Each number is 128 + 32 x the weight over the matrix's rms, rounded and kept within 0 to 255. Layers, rows and columns count from 0. Numbers have three digits each.

# layer 7 MLP up, 512x128, rms 0.168, rows 234-340, columns 0-63
148126161094140119165140139091141136118148153127099090113174107165141100116094135175129121160147156091137081142134128114174133103086180170117146143164141132124103129133086131147160109096137067
127087160148155104162129090090172119147175100131113148119135096159091144124087114084159090149143167188111096144129174180157081110152130111095141059031167047096179154128113125131062155131121113
156125163084124197141085185129160117170105071106122074074130120132133124080167099204162134174118148163114083152130152119061177185125122128103153125179126136113107130127161111162086084129064110
145140168098124100155156131148140111142135073185072163146116185109112118112109167087220152137075140150152112120102091107122146108122135121150157094132103100096176130138098086150128076134168092
133178100117115126115183142158106060093107140137114142104057141085182064155120050086135123143121132131114105132122057122053172197203084130131106077125158085113140124126159112146102089127134136
133099149156122119110147134152128127084133107174150158104124122119131160114104129121129111128151135119136165169139108134175158060118160120146151143161131122071144120095197138110116141131162137
075120134084141139142150107130070133117113083139140099135113177176085086174093095109145143197102134136150114109083134115122170139177167109060167075136154161070082111134172140075131140126144086
137101141080076131145169138133128148075153138102122112118119137169121126135102101137135096104129130171123139134143086124107097109085100094090195158161153143134099054145081125174105152153176140
142092091120169127166109127122135105180102139098139114151137182085169183180127123135128106125125098181094137137154120134124144148119115149146126153111150086125119081129114072136137160149154155
154128116117129080118081115128094115098131135079126164185125098167130155151111092135133115129092176110106089149135131137140190118146150149152139070130114111135146170109136110123165204122106151
166180128140123137138086116058078120134193193154094178162147134164167092136156138105112116093077124109097120132089129103153150144092107166143127075070083169158137126103108159171141104133130153
144176136099098149135125126155119169201120145109104116133117083199164103092131130163136090079134107141129142118129111163117130138152147108089159126099116189140086106110128125120159097166168199
147120128127100150142109167154172113108211164190163225127091191129100150119081131105113107111132136114145131148129080171096162125066116154148129174128149106109119144111151111139126082243105095
135152103113104143138131137142095143155138166147101121167089149166099139138130092147077166118120142156091138098151145117153111166104113109124119196119146122147069079087111133152141186130124109
087139086142143046059127168123144154128154130080109082155149147161139149191126087071117169163167141071124082161188189105126121092157117089105166119141123143109126109135123137141113147118112182
108127152124119113098146171135118167077126137186147134157095141139125142070163120137147172161090104145122082129100145180129146149115164125154155079193172096042083061109168134182159116147124147
136103108122079160084135138120162100108150130157145183118088150152134147120112139166168113158122128122183145170106152132099153095080128157077127150158194139182103182135150141109155136130090141
146084098155123160121187130150170145106109131161133115137180115088103153162109093101162130128132141139051129112122129159146156103149116058159165118149162158150150123130111075086141178181105140
105100132143132047148125150094141120185123160107104079152120154137159163114085115167078125125139193084067172136175161190116122147134118151135149080123099113166118133076128076136132076149116173
139124136126093126114127161117144146140144096114109146126137143137116128149137111122119089147143165121099155103142089139140157124136130129106095158134139142143084105088128098126136139124130151
143180129110233096121142143161121110125126162108120126169144092116097105223135150088162067118141099162101119133217119122177152112172062142114161158149089125167157113154134136086152116118137155
076106129127191157085164108194116124057201144109081085132059116186154157102102144028132163184110150103184106147154141104170152099103114113127050173137097056110138105118123113181168121120114158
117115195093124098093147105114154168148144102136146119181073167100163129077088175139093113085105179160136134148127096159135165073078190124174145137148102163113115066162157131182154101177129152
111209089160049160117174120146085110135117170165124207072164150075123153158078083102102069134144127065106153140121168097078142068138139082108126179128084169110115106141154189154179078122150136
164209102146035171172129090060184124130201149131120086071161122144120147103130107092087113187127073143110136145101132138140103140100162088126123145135120143133185169158135134180147178087134120
107094138117120157083133085074127033095187078156164147179134171207139090118116138128151157128164121122121132114132117136070119193187116073109145147120106167126115125117156139123104111139150097
078162162117111188185161128093093109098172143128100098080107152121192155158102099101164144141113117132157099175115122069082138081121179128122143173068086146106177137109124143137120152113148128
159091161118193116108120162084107125126179175116135132144164165105129134146197131129177118090137155173114145100153184144168110113089169103167101184094131129106108097117128123101087176077135064
174118096125100064144154177125168167094089148090098122101159168104119087085112186175152108114137195148126098074166162142111165150170124150151061114137138081180078107168063148159116141126092140
142136062123185214127098133152143166204103173132161134104112209114117075123177218131091114190116163183090058082166135076135115140089161177077072058117118120172094113130139201130134122175111146
098119154104108174192195163104120150135128165107162160116174071101152108127071128157120103106117154134139179196118081087076157089133111116063080100195140106139174101162096167109093115141120116
127107157093126088148114121115119115093098133117086121225119123186093107104115185125148129129116153168143155102163158060117199105122114056090114127139081091151178086146096159150100134107103079
147136148072126094121155125070112144134170160140088138097139158151180180118099208092165061150160146096047114154110107115169110107127116097128135201120094137165126105076101118097171138124164040
115102175111169085167140131109163066106156063123166105127130114116113127130113135154130127130151073112137157074096204203140165146144097109044126122131090078152164108137135111128085098117172149
171153169152176133092183204155136115136096100059075124129140126219101099112119162202179102117140122122157192109114143166098088172150130145131130109113118167134168121101139210044093129149090125
116131182101127160068123139163091159096151153049099127130148116143114111141129157096201077141145150097101112155063129095167098180197129137188109156148181138081095126134072140107073169135099142
189131174109114117099094070104182099125100102144122114149118176134189094138112115160211100112130112132135096118092122166115173149113174079158201069086133180084152131122193190108127109117133130
084120115093156108161120135117155134110161129156125126169124072144175068153113129134094153186104110089138138150102170123142118155178119140163126060141151122116160092100101144158135081111158158
130097119117138138139099143127084132196134176174131093068077168142150168118108132122077158072125148167119163134126192120165134166059119149142167121075127069120159103125093132167089164164098058
152087123137107129129144160120085143168148128083155170135117113163126093124195190139075113126169145136114133117100117128099120154123081151125183092077137116134200134135141137122155094151152147
150132156105170146156143126161120143157205154114149113125094129137170099126107085127079127127156132153129130155156144105116096128108161114101156160122163144074122140187100150098105155150100125
120093091151086120175128119119136136121121150104104158188121132122138152129113130138113107103146116117132150153177177187116115100100159121134128201131095083158120146119182101138181158138098120
163070208105130097113168180136075100165150124050141114078112155123105140159116076159128158140157110122111165154153052140061125187107146130154126089145128176119172098144123105082148100088153176
109109134105045108186153122095109109201126103113154134079126165184107100092159096148208140133115165154145143123110106150100061136143106120095107153145129108169146142196075158180079159106142122
091048153105100122129140145194162148165131117042172154159119178140190115107136110090129102110172107183141155175105065103104101128130159182138156131153104172118126137114204123147113090117152158
109174131119120144112154141126132142110139135126108111158115180114119104119151112130122131103128135062198105169124160150085149116120148147118168081118139094108156177137104072142101109091129160
175080114134141129178064157126123133158116133128102080116148124158116109155063104113129124171085099127191143144142170182167096146130129055113118067176121157087200125191096170103147113189184194
132119068173131116148093081150169158127127130138142066146128115158085125145143171123167135140139122157111176119101073166213109134122144148132061153110133153102096104102082112107154136161158150
074151100107083097122121135166135113050106107108124116138139182120142090114133116158108165124150151137126126168157090140188136111212090144132180150060140147093117153128159139162145051160166168
082055081154123161101090142128103115137100100132097114064178149159138102185148151108067167142144199100121112122071108169151122191117183139058202078136110115229191084144152157133145088093102100
148132152137125143114144125134078113125102106136092139046098138140162152114124144144113137168075087142118080165158144145143107155140134148093168184087148132132129216124093192178161160136134137
033147113133123153147137112083123153172115107160177079141122104095117139116151089125132130172232142134177106142146156120111131100089077044066121187128081111163101153137094111117185104081129115
178124131151136144168088095106115137092149114019160161131151133169097128126118150148126154166163155132107169160081108126125128134105129118110141118169165104130142110157100136091119166117121111
088115143115087093123166138168166107080103130183109107153121100122103193109094062181118124168154145099118071158136108113157086129131153124136120112064130096165133153141092173127154115108133122
128129108183124127125118141094130160117072114116091096056103115146165172097103156099094147191165119111117136125077083103180107130155142157128159101102145123124108137130140111082119164131171127
110185192184111139114157092095155102132094131162106156143158081188094185109135167030082127146130115172106150115081150170127116067124110082092154053085107171143194072108156175129129114138166107
138148141159135129143086126085084108182125134133120137144123089121115178154111081122179201105149158090130142174128111200215156182073129154137140151180118074133182121169102089114108160124093117
113148176056132100145159194142100130118121142088205110162123115118095186117129128161161058142111136144136116164113147073143153183093140121159168131115132137127118054134085090168127104112158078
090098133111206178133167075131159110195114119111161139133194142145115118117112175140148047090163174089161167122099146209149138080168141161164170094130159072136095170108081127127142094100107154
120148112134124117134166164123154124125102188104099136140196129226131081132114104115128115118097047153154127155087171138073146126117137128170117164157154116161070154148097101146136071101150164
107123129126112166111115189108150085092123090113166141184189141137157143148106132114135051109134046175080133131142170143117169077126136091162182128174176108180139121133153154188117166145081184
090095144166170073087113174092087129088151096133198092142146182188127170087118105153088137125127196167138178099052151150174111065084075132132172112095153188102185163136165057129186097152101108
128142124073092118204115193040069132109108117017139139188192132117149084109145110201211094083132099173065146135162119072156106100147124124139155113185123107122141082129098208159110127213161185
106152154103137096129120103142116131078141160150167147183132184148140103146147151124099154199060156093144130104103154107114118174150175137116109124122113148134168098147131144145134078155140161
121112187150148122106136098116118107152146173140108109087143098144083098128145152095122111109185103141100104185186103111161179112132159074128139166122117140175127107117096167139111109115133130
190137119123080116108142128104138112115161089113098132145115104139128163149103144169153174143109147105103138102115093124089162188137177183085108096140134126104162108126117119113153150140150143
136138124075149129126146133164127099153145130155151069130086088109134114100129173101161139141135118079084086138109114138148105193129119131131148139121135177158192057150108134043138086116149094
116142100182126169206148161159190160078114141106121131142097164071114088141092039130095151108152115148158172089121186076056098129086075105150174136162064125152149142158098131154125091097148140
061162124148139134135186179120095119144141099060110124118150146148157154121136101148101079162078130137103112105117149100139137133136094144123092200085140073081086149087101180174095108135143121
102072186120153092136140121159080129145143157135145134131044129137153176113171134059106189135116127149135113158188128129098121137172129121142134105152154125116116116131153153119140159144156137
206135158150169186153130121100157118096133199135130089132122135150139137116076153115072105137123116098088124129123090152139142127166122161190087079152112142103107098075146098138157155142117083
108164152134132191211158153117116136150095157076182107044114129107147133152121119136117175135132105183130128142100076111107137151174134154092020129120058090199165132113123123172152111126084123
082147161121134168105120110130069132099140169112169178114088110135122134149163142122131088168134152143084150193129093119112092119132146175117076198132191065148057125130108202133113124079120141
104118117089084155164118100162193170150115140142143098131170111105170093128141146096172130173127089153121099089076145146061116112110119187118123229123141092081144164123150114115158158137165133
151105109060130094132146178110117099168157129141128119090174135138116134133162159106150114110146133150106169090131095110117095127141166146101170179170070072119096108178148105058123177128129112
182118126165130131164175109128131150113124137092116122147165169091136158121094154146128096130084124121182122138130129122107115106046120125098145109158113101155115157114104135156090117119098146
083099122076092133137125108078099126145108137132118207125145146180140144071111152135100187105165140088086096133124113099135106137107158193116155108101156108122134102143162120140108087090187129
089154147092150163092124046162143147094170073121109211060116098118112100093130104130118084146178134077109144194125134149168140091159088170112104144127101140130173150164122122150140117121083153
087096123149115105109131088132162117131144091130077172097104133162106136153111075100160133092151147214092136177116153106169055166084105131103160160096109105130148182082132178141164197101113146
162123116142123118128108146113097117096122104074142107153152127095170202098136132164171098139098124125120086094074114143118160074155146117201129096083128137176165103163196082115141123156073165
111099161157045159135139117094142106077065105083127110108128120129149140157141128104119148141181149106131080115115137131147186167111166136161118128147047119154113151189132099126097087138157086
143058112093109114188162082130144121147101098145163173181097094161122153119120101148196112135060155128134163103082081122105140103091130117081154145115197082112131141082076094173144109147119131
146124049118115182110183092088129172101181133131097123109175120166097128078131089114142079145165089148057108113207136117133181106161124141128158117112076128183176160129098137095145108062131092
137176134069142117131189063105073117108139123139115080130097089120136126118112104105138130138119129147113117063163164085119159137145099106143165139106127126148117117181098103155151158184108124
112127106118103085162100167180126157117127080096091145131170151178126167166069105147136092103150110144099187151167105079075129087101174173121105078080095155042164128149129107091164180064136069
112114142153118127101108134114057149192095094084128114092096151100167109137103174184133136113141187125093115122143138112113161147065145132065148090134096118135141196098110082134167080129138132
137119122106131086155168165135101092154122126092053158138107132137164121121150105176132142056107159111158118112146140160157103125102121101142114151095152113130203173106123090149105124089158139
184156177075116134216107109052142139155116108058115072130107146162130067161169079178117131157126125077125145114152067152092160125097173140164111158172184133103167128108177156085164138162140162
112098104161095178140101120132142082122181162165147146081116135109141141088100136139103141160165108135156163122109124104165150074087201130169095139123153107148142144157098114123126170135077208
133123084046148089101155120143074171080151104086162126129121202132185173117165108107151119150085118143052130115049106135112171093101123123118148130059122170124150120165150116103180184112129125
128133141132132147103107134124093121154120150102120150106119144152166203140130122056138126174141131155116122112116157061129122124163188123123138123196112101072107192153063083183111139118112106
139117172080101080143088130123102122238138174105088214150114147147125064091177143153125101110080148134138117129134127118122199102080126143071150158125147140136156142139094124144105117132140121
065102146085120124135138135182188203152089166099104107085134146204122136154129118163149127182079112119115143073118120113073178117159133158091125128150172156160139092113102143099146189143097083
146144151147139145176148171103107175169191107139118149163125099133151101112143131155132116092149160125112089130103138141163162029120124098117156107081124092144164168149108099091147140131096127
102092168108184141121121110092134107113181118126124143133152145143057111141154096066086106127148163146127102154136129095141120111129111151158157125143167121132131070166131162096138085122163110
126110093120110157147098141169086127110059118133117091149093161170121102132063137097100146102158104138145156149140114083154167114122133110177143114158055079115107163133139166155183123096146145
139156145171091166159168121101076123154123102193125136162039158154060083129151184054176170090148115134110176147125092065139109138132085135156091153148153129154079133122107149144151155120110118
113107153062073144079098123160171158121148171169136132141104087090120057141146149151123074205126098168121105105152146157134179122115090123150171185142134115123108143111136143096136075165158164
121134079231082135114111113127092178088076108125114138138087109203103077130165131175152150170142138112116173156152149157095146093121103232082093142072145150053143121119140146081126126145101160
091088087117110172122150132103120133094134162175150100145117076132142133135134131085151163164137161135141046119089192147128148163110142126140157135112175106161088106138152135161106116129125094
125131064102131082101111145159103132111107117068141144123081141176184139161092101113155094134103161183078072140162130083112161119133146148118169125155155140146131107164085153066121125093097131
142141068144063106057131135159101152063068110151102187077133087162194109154108147158061148145117103096099110121092176147157159089161124159087166110124121122162113195154097101184163112126092139
137094146113095210150153122132144197084092088128105122128177107148129180102120161057110117133137141158115140148125143107190132116209146206113116085076111090150181120060118144109165149082095136
158089161157129140138133150116118143192114121118105138107156107127122162081070109050102122133146136160103167140070152112088135146077164117208142111173129126097158099098135192062118132144169132
075136070113214219142105149109072108130103159151165096125131122136147111175147181066152054158126089110143128104153163193115137080125084155166110109107123037147126072203120133140113149114096063
120144100143050096131094101157079177069155199132169161167136161142131123126116109146108110175087134174130126171154146080108119125154095186111156219153198129097145146143106110131107103147147139
095181137070174046080126137061098107173177152147160091126131160115157110090086146090124101124158090098187163087159160117084138195156119103136157178099109068114128134163126105130155109135129096
# layer 7 MLP down (transposed), 512x128, rms 0.16, rows 234-340, columns 0-63
116015124129136106105081091147137183176150101167150149120125184105142098178141123122117176137113098166150156123127148115105119113153143103157137066125080138104097106111154151089145113145132118
157100168138132141092122082148164131192090105129155079178146141083139140206133161142136156102076158188097175113124145167114138123113144169132101138158058208105116092094129116081139097107118125
131133091142116083119159089116131086134109174203127161166143174127141163115120121100072140134118134119156165148153080082153170115148137135153156123122139089096196136106131172069125151108123193
106093166125168141068129133133193129115093090113114090125114147123155167110140123146104095112120152126125129074158158116096083139151142099145122125103151198106128123067149185108028116150135110
175072134150147145123086151110133140104141129151112103117140097209096138118138158182126126116154183130112083084140184106178101109075125112097168145114111184140101170139134158165162148096097121
097147136131141127116123110098121088124160181107144114075106137103125102123151093145146126115061130170119113089143108166101125204123132146102131048106164174162117137089119098118156152118095143
179115136102118138115182108109116086163145200161101108108125148126121176159137112121061130135140129092131071086179099113092157124110073175175091085102170135157056144078150146104124144118152161
163195079134159167110132168110146139123089114144113135135080117102142118139073134137155157131146147105145120118117113156101106110127133154090096097063106118106092140140148115089104144128129154
129142122104137128086113121133192132089115106084127130067141080111145083136074121134161122111107170137192112108124089141109153148169109122112137090150108135152099119146134113094137107154166119
114181087102120154128177154152202128124174115172114116079121102090159082112130135130160130137153134161181165131089096085124127117113099128093150160123104119098159092144117169158169091148121145
134104152064132143133166135148136091124080109151118116118151073132137058182135133094140128187082095156136112135186129125107134132147144114114111163126100104155049126115100194108117182134104093
163158142149149154135087134205110081141111072128168098134126125147121091122122132152094112124138089128139124091094078113142170124163066104153143123130122094183076109108189126130152112136156094
109121148121153092138136120109111203187156107132121100132167089090155131122092120143077209149149077152094141097076058129144108176130075137110109086143147138125118095148166078152044149146147108
138103103096173109099138103094161113157139125163148148105124111153115126129141152109086130098114120088146094115106143118088131093156148151152114111124150196126106135161141076138103104140131131
111103125177141135125103095108126128146131149147122103202136115150091110117110147110183157118100145123097138106108092141083110191170069117127131100146134103155065131157159055105170128112159104
144095068122162137173081183175164123122137042101098115112167146140064107176122108110130121127114169161177139168132142114188126141201195120109087107104138133099114170099118085120122188085128118
134095118151154160113123166119102172141129119158126093158102106107125079119139142115145064108091098152091117081110135170128116188146152156087184123166140124117129106088117155095154169126166101
116109183119121085098123104103067095119188156100160159105110120142132113120124141182120120099116088170155131115147099120129158098097112139124171158105117126085154111126133144195136109121150128
113143117171168120177120104131141119083155104155170137147146134118136128087143112158163162114141125106154150096134078067080166145159196122116132156133145153066091121164118114123144168158123117
122144125119127147160144114118142113099123133143130138147161131127101114120101155110147135087099119130158158120134131107140158113149133105128188114136125118129128124106129108110109134096098128
147131115164121154109113124119146127143163080112139070131089154111164141086189135198059152155156148183126098130081167086114086118081162110114170170162171143099124178099181096165093151167115080
106123148084109091127115125081106145135071110143124070139143084166117077113145135124143098181127092066154148088199156058118168187162097134129125191170097184184153095110164150100072109165090094
155152081127042104152173109135137132114107156189135148121128118118078100111089175152210142086130086099138182142086129135112153134169136144091127161134116213141144109192132059097161217109178107
153077113119102165169159113119093191192154102177116083121160120086160178152104096108129165146146104185162138089093119098125110132120124194116132103132144075135142141250124102056159098141128166
171134100143101121102153120155098134094049090139158149117111147116083184143191129126147091080173132089122147171125112114104123068208167134161153106090148109107153122162101225067145160147173116
145131114121164128109124114114101099143082099186167125096154116134131114133111109121126076128127102094172178083121081138105152115116120127131178165099176109139169115152153145195206103073096180
171192139145098111112133076144146153140081121120136150145124126083056141168106166134067107125146157105103131137141131106128131168147131156121112078096144085143077134157123145129141128192096149
164155090146126095113054063157103059130078156165141108119119147168096145100132131211151143148137073151143145112159148172105114113149120122152138170131129127108127085131175112168196109122111118
071110174119121126088092054122123156108168075127197134176101103107097137139186121122107156161154127120114136139163123114080156129084112107097091119095129151108080096137145082142151149102163155
147060168152084122118156099139145150207107101111109161109106132144077171138189125075133108077139212143150115129124116138127175136116090150062130168131123109157190136130125151148140156120142093
089112191093040122135148126103071130177145179127155131147099150129111136163112157127128195132130091163097141139174155135028142154137100139080153094133113117090113111130103164141132137179186103
143125098101102103109146147113110098168115111140154108102059151136118098102116148162138144132132166087161126126155155143070104182172163115082143131161111191142180154138097163099140143141114181
105073071136132094080074156151210151151116135162142124101172134184087086131172085123109114093097030187141156124099118103148156157165183181199136078148100163133110201143089175105106146078115178
102093093147145189142130174070113126090169105172124160138141118120143115096163117108141155116088164125169199153088162120157129128110156111144169143129111057092087080097118161158113095105142107
131142067121178202117094155099135184133123118184148217156131106084165134074217130103157148086144099124140083127152085083126123085141159098146154123081141126094086070131115098170105106150160147
164142035132112099106122107135194079045112094055160127086134085095050126125181119062144070186133170151095160154179159106119108147120153066131104159109139149119107184160157129133144155180147130
143154062212163087147140094111123111105044160110072109028127136134195070151155139119157160137153147148136157201096163162090097131189121132177092165101092165113132118160114129158136115147111055
079170185139080110126154153124123084116133100166135135125143146098086122098096137146101184105152110064130179110129133132191122155105099101086080133053136142163128159147160167147168201176077144
142073097096183100077101131156149116137181161067134188095134063148078147080097155125127094143140099109123098128110108123178124145161132096142105141117174128169134171089152076144174125141099134
129141118101117130133089107217180128193093060163142101097172082074094136131075135143126146192093086134125119113175073148164137105161158124075115146166091043140052134140120117172086128067137111
104139093136123107091112113087099122128064114164163086083094130110127153103165177134158148108121104094141133135067125153122160117123131122157090121107165141117141146120162156151125107125135158
126144146159173184124129145132139103135119102173140103083129088114101145151131168191139108149115142097071143111092134130107101161111132149103154061139125207112067159110140121124151159092139135
083171082183107135125139133123086154050165157112104116073118120085145135165131199136121143156121164173103122150130161122220111162115160137173145105103055072094082090090135123192194147150127145
166133137087156148125144133134131149134137187079127091152106122087161150134121151152124191131171072070110085121168187114127055100093116137130109187106142126158119138060147116139150109125129150
115151123139170089104102101152076152155061135157128135160124091143143173189140132195109136117183155098148023131135205137133095174124131070159119122171123193150105110131110120088137152082162111
174133173147148134125094126138139170099188129156087149152154109088099078099150151124102161104143085094175119136082144042107140131128151194169173216150182084082111110086087158136125174174098161
155150129157114129163145070105187177136074126068098147139081140139131067136094141087064108120203203124156142092095102138163112059120092161129083183097103101099184120121146111173093099123128088
142135147121148108130164136056096106137124177126079150138115124145146140180156087167137147157097130116129152098138151088110176125153118110099133121141137122177132079112112092133087146134178135
108096082175117120146074167112136147149153168104120134105150108160123114118106075143163131144115150138104123132092094102123065183204116088119136144170139119091149166124112129126144190180144072
109133146160165126161111124081118167129123142095145109121108139135137140122139094147162174046110236180097083138155071139210060199094152160131109097127087240161186146122151121185111093129136118
107151136107098084093124078132128096099143165171132125068163065219150150080077132125143136101039072093149125110156153079069176179092082221169154127113046129128149146132104139129113127110121130
102105151093119085097136113154083130083114189155065170104138089122083118144119148153135097117029088116136150140122158074179135112106178154136106126116106077129180119146114190166085177154105173
101083113122119106131159105163207090112057104130146103122131063108161180123127139162118116145163154133121172139105148136113147093138140145115071185115128144108123099085120162145102165047099161
163098153145164199159112105085112185112093098119149132152092159177149142125191137142121108174090103134139138110141159144075116136134130129134074162135130100094122095177159179092111150095135082
112133136067182162135137099198091124125148152086061162193138158112151152163129108153145106104148151140101150136143109171098102161131156097093126135121091218142103123102112080124092083166115107
144116130112149142136110091046137187135191164112130105098143133170130113103195142208199127174189028108146092096093137114101145144212140137107131076147221171087103142092077132096117128146159158
118161188118103146187169089145048086204128102070095105115128091139119168143105157147096079152144137110122100157168112145126118131090088178121117184137138125134099130095177092093061189153098100
142105080130091081130137124126141168125091171100113144136120116124169098114128141177107072146151120100087152121149100144098117139175166111185133137135038160172049115101158105124160122159148088
154124159165039121139132106112102112089131180146108121140139129162169057128153085085167084152037056124165118127086108101135191100210137117093158101111106145114156085157099111147168108125152142
128115157170121094135092106169124144093147082102121127146081147061051126136158193132127112111136168110103100124204122024121123143096166141086113119120092233140112140120152111125199131089109100
146077126067120118114116146159117121159106135116021117144056110155119115144149143194118129087186121149153126178105131083134107129110126156096109159154160138137096188136074125135093162121104166
104088124139108110112207105143092112137169157063150078156171068107100101159164116081168046221102108109112144096182115129109178156118097142178095082137155148164078166116112159139122116187119129
165096078163145165121094150125104130127116159112101143164120125170149154191139111102161136141104091141112056095095110173072095194065124140202129127100109191160089114110116084104107114123090114
147103126111115115125140099116048158137139150148123122119177144136119130104162136102140120096065105119130129097117135113163090155104135198120184130106189195142104162136096066173092111111092125
138145176119113135127176093132143159124149065120143104115108137119131125133167119155116146110124130143120072153139145111137112159124052108121123107180201114097082108151136110100159188128134123
152114156150075191159137108138114173117130112122133173130105151136145130075133149144135097144151113133105109138143099091145154118147127128130225082144098114123092161161140103176138118130104138
086106068203196105089096199148163114072102128150117087087141139150097137089131150156142122175089110130165156131083087101138148077101124111139124136146157136083110153160130175116090110160099138
144090175106143153151102103085090148102101171091190147128154127054154130132087140139093158161142199130159109118124179112099039160134050135145163114077177163160184172155123090062099195106198154
157183131106128124142169157123113106130116094146126140129160124128129086092070198099145183064139183120124101163139088120124124134113169105157099134110151112129117111189208170088099093135126076
078159145149123148155176147090102130146134133139086116163102148166122130141099081064135132087133133087079188133074067109134147107141093160193065084073122152140115149088162145113152145124160159
181055126059122103079107160114171166113138094118153171108129078103118162127155091092146173065112120162138171147122155132123138180123108138164191200090040133169123162120094157133185175117134119
185087104152072089126102138148098136135184113134053198167122057086129133154141132046158093125145123101108102171192149163121117108089069141183202113122182137065103179132141157144059157109107119
077103152142117148179079134091131108148149139126137096170116135093159169110151166158150097093190122102167125134157181137162171116153128080077132128102117134098198092155086048087111102140090080
104084083141081089139114066160173163145140136103106173149133106146120126096085093110115089112104120135104139151075156188113137134147100133173135155080144128100138193167119169127144141188163114
145176092097172152161123112198152087165176124087154123138127084130158150167082156122057087172094110170125159138145132117127094158123141140159119143149132163066100158145147106118133114131110100
169083109124084107120149131122091149184132155165143134137095072163124143149188126138097118120135161121089194123148111118090101153146152108140129116117145170121104085111125094151122093150158150
091082141139171171120103207098111132069030147160124196125077136122074094114140142121119081116182099124145120139129137169229122092166153132195170058128109131108144090140184111159126111116205116
086183102161087079159164098074060076096086084122130121114127113122120131162087161140143115139072158144155123146139136107143159118140192164153168140153086132156111113187135113114085139126084086
182180123126107094095117162114144087199061165110066131111163154101107194160094171131135155129151144128160101136136069112171116131138099110118087105135072130127140168174139121143142136144141217
117160175108113122097122112103119159112120114120146169140141127141120137148161134142096143122149145124073092172105104138131154107097165132078117135193118174088143080129110123074107124079171066
140142186139110133167100083189128144133149124095148112132132105108071068122152104133087122148081147180121189177162125097164072125120137104104089117124226138096167112144113124140146191141125121
134112168144106135122072077102130127079118176155077102162141126110034121122159110109071147166128154156146178136118129137148103193146064143106096130118131182158125138145077156078120159103146063
121126105102093144117130127106102104161139162177115153130096178115152162166139130109110141108081131106200153184086092135108128126066189078114125154168101099080162073123097153131099147124184091
102098147158123115104116167119203137100110131095130144079126158115125147109155104104141123152142109116140118173083104160128098147135144146106077128115144096129123130111115127109143135098150135
137159074128133118114116131093117128168160152105192153110079159141126160117117119148147150130053186130124109092173142149132166127155176072124114162139109125122166097114121108138089074167081108
141124129130135141165150137168098092145095114119158143084127129145157217109116073101167129112098103164177143164139168130130119122153157129131123112092139140095058066141122121147141158150191104
132068127147144116147150075152123110131121147167144138176099161116105168124075133123195151160121067149107113100121134144158164157095124147170172129087090157108070096169118137111120156129096135
147101100171111180078116126141123144132151169150140095155137141128099070105128136154200182120174119136201078111124124098082152109192142121135138111135127071108184112121087163128097109169160173
101178120169103144116160126134050132124124131077165105168181144109208131140106127153119105117077159129147162155194093105113138140133175141167159143134038176081126078113174113128125148167124092
101106094148162127107067130092111096083152099080122146105113134101156126125115162191138117120096121107117089126087127080178134083129107142178168135043187148163094113150077140205134089108173174
135106121191125061097130105146134088152153133129151211098158086110078111113105144151133136151143139119120126169171143073117071168177082195122123131159158144144155099158173132080112147182115149
135138155143143131099157116182122079105110148117152108110128074081159131182152161111147136155126147085121117145152139143122072190167119129149099090124141148156140110113130108127103187075139137
076146104098144099115136072131093095187162136151085099145144155130148138140199084145122147092136104067076181134115177121175123147121123103133094058131197099122136098146079157134138075113187110
124179115134130128100150090185100121129091136165117133139077086142116156134075139150133086111109118095148136130100123183151078163136138107090146123108118124186094114109131106161148101146170119
124123190147122125132146143152117159116114133153093117116051123087180130111200122166118188122114108115115139109130149158142144132135150116117141052100167139160095153131182148142125170154093108
145168123134106089176164134152116144180117103135139122093122066147112161136188079108105157110157153108128145125117101093134119129141131095111090131093179133211101105156126112099101153114127122
106080092122152139070084149122149131178085089179173152101118145123108106151171136098101115125155097161140163144132074144157112098166122166141068191076048128121128135140152119164100169092091148
104107151138116159117129147061130149069145120146134066092156132190172080131083165172173101169136105145120079140196166125119154099232080115187119089045110110095132136093151182129120148113160107
131176134152175177109142074114128120091125131172137166138129101170150146115125107120153147093131138107173081127167171089102118065176058118124097125109138118140120090153147155112072086168128130
152150154107175129079126138147108147106119126142109158107140111084148113114152104154115103118095128116193189154192073074118104117170176073092132127174178135067163123135134103082159115094107135
114137160145122137134139076138132063102143114156163100168135143131121151146150140108122197084107145126140137167090069094126128109106120129094097152215153127074120117145126162158090098144141158
082193073132131093166071096107176075133113134132085194123154175147134123101055115142075079118154149093147177169184129161142148137136134140208042095133100058145245120232138070145159169181056196
151114149107142148133175135153106141106110161114083133141082145119136125150152076186145122121147141106095125129091086128166144111127162175099092139157151064160085120069165071140070145122144159
132121197137079047130130135122136127105093148182139152055209206076146126129108134139080120140177080125186169148150156112131122111201150115119147117118115125144100110103151101164127117228108103
095096155096123154107177135191077080115103135152071159145157154118095037138173064133080086091118176123118134167066127184086139111201187142083138093113126115136125095170107185155139152060172181
108117086148114126158136089158173122148106087111086138087110097144127047159121129103142116079113126070085151158150114090086124137101122186144084166124104077165160159097125173233152144060188054
084131156140106060182167095137135131090084147118137143080128196137217152128081121136162094096069139169139178140121140159130147161127128211076135099204101124126128077054099112150099107110165109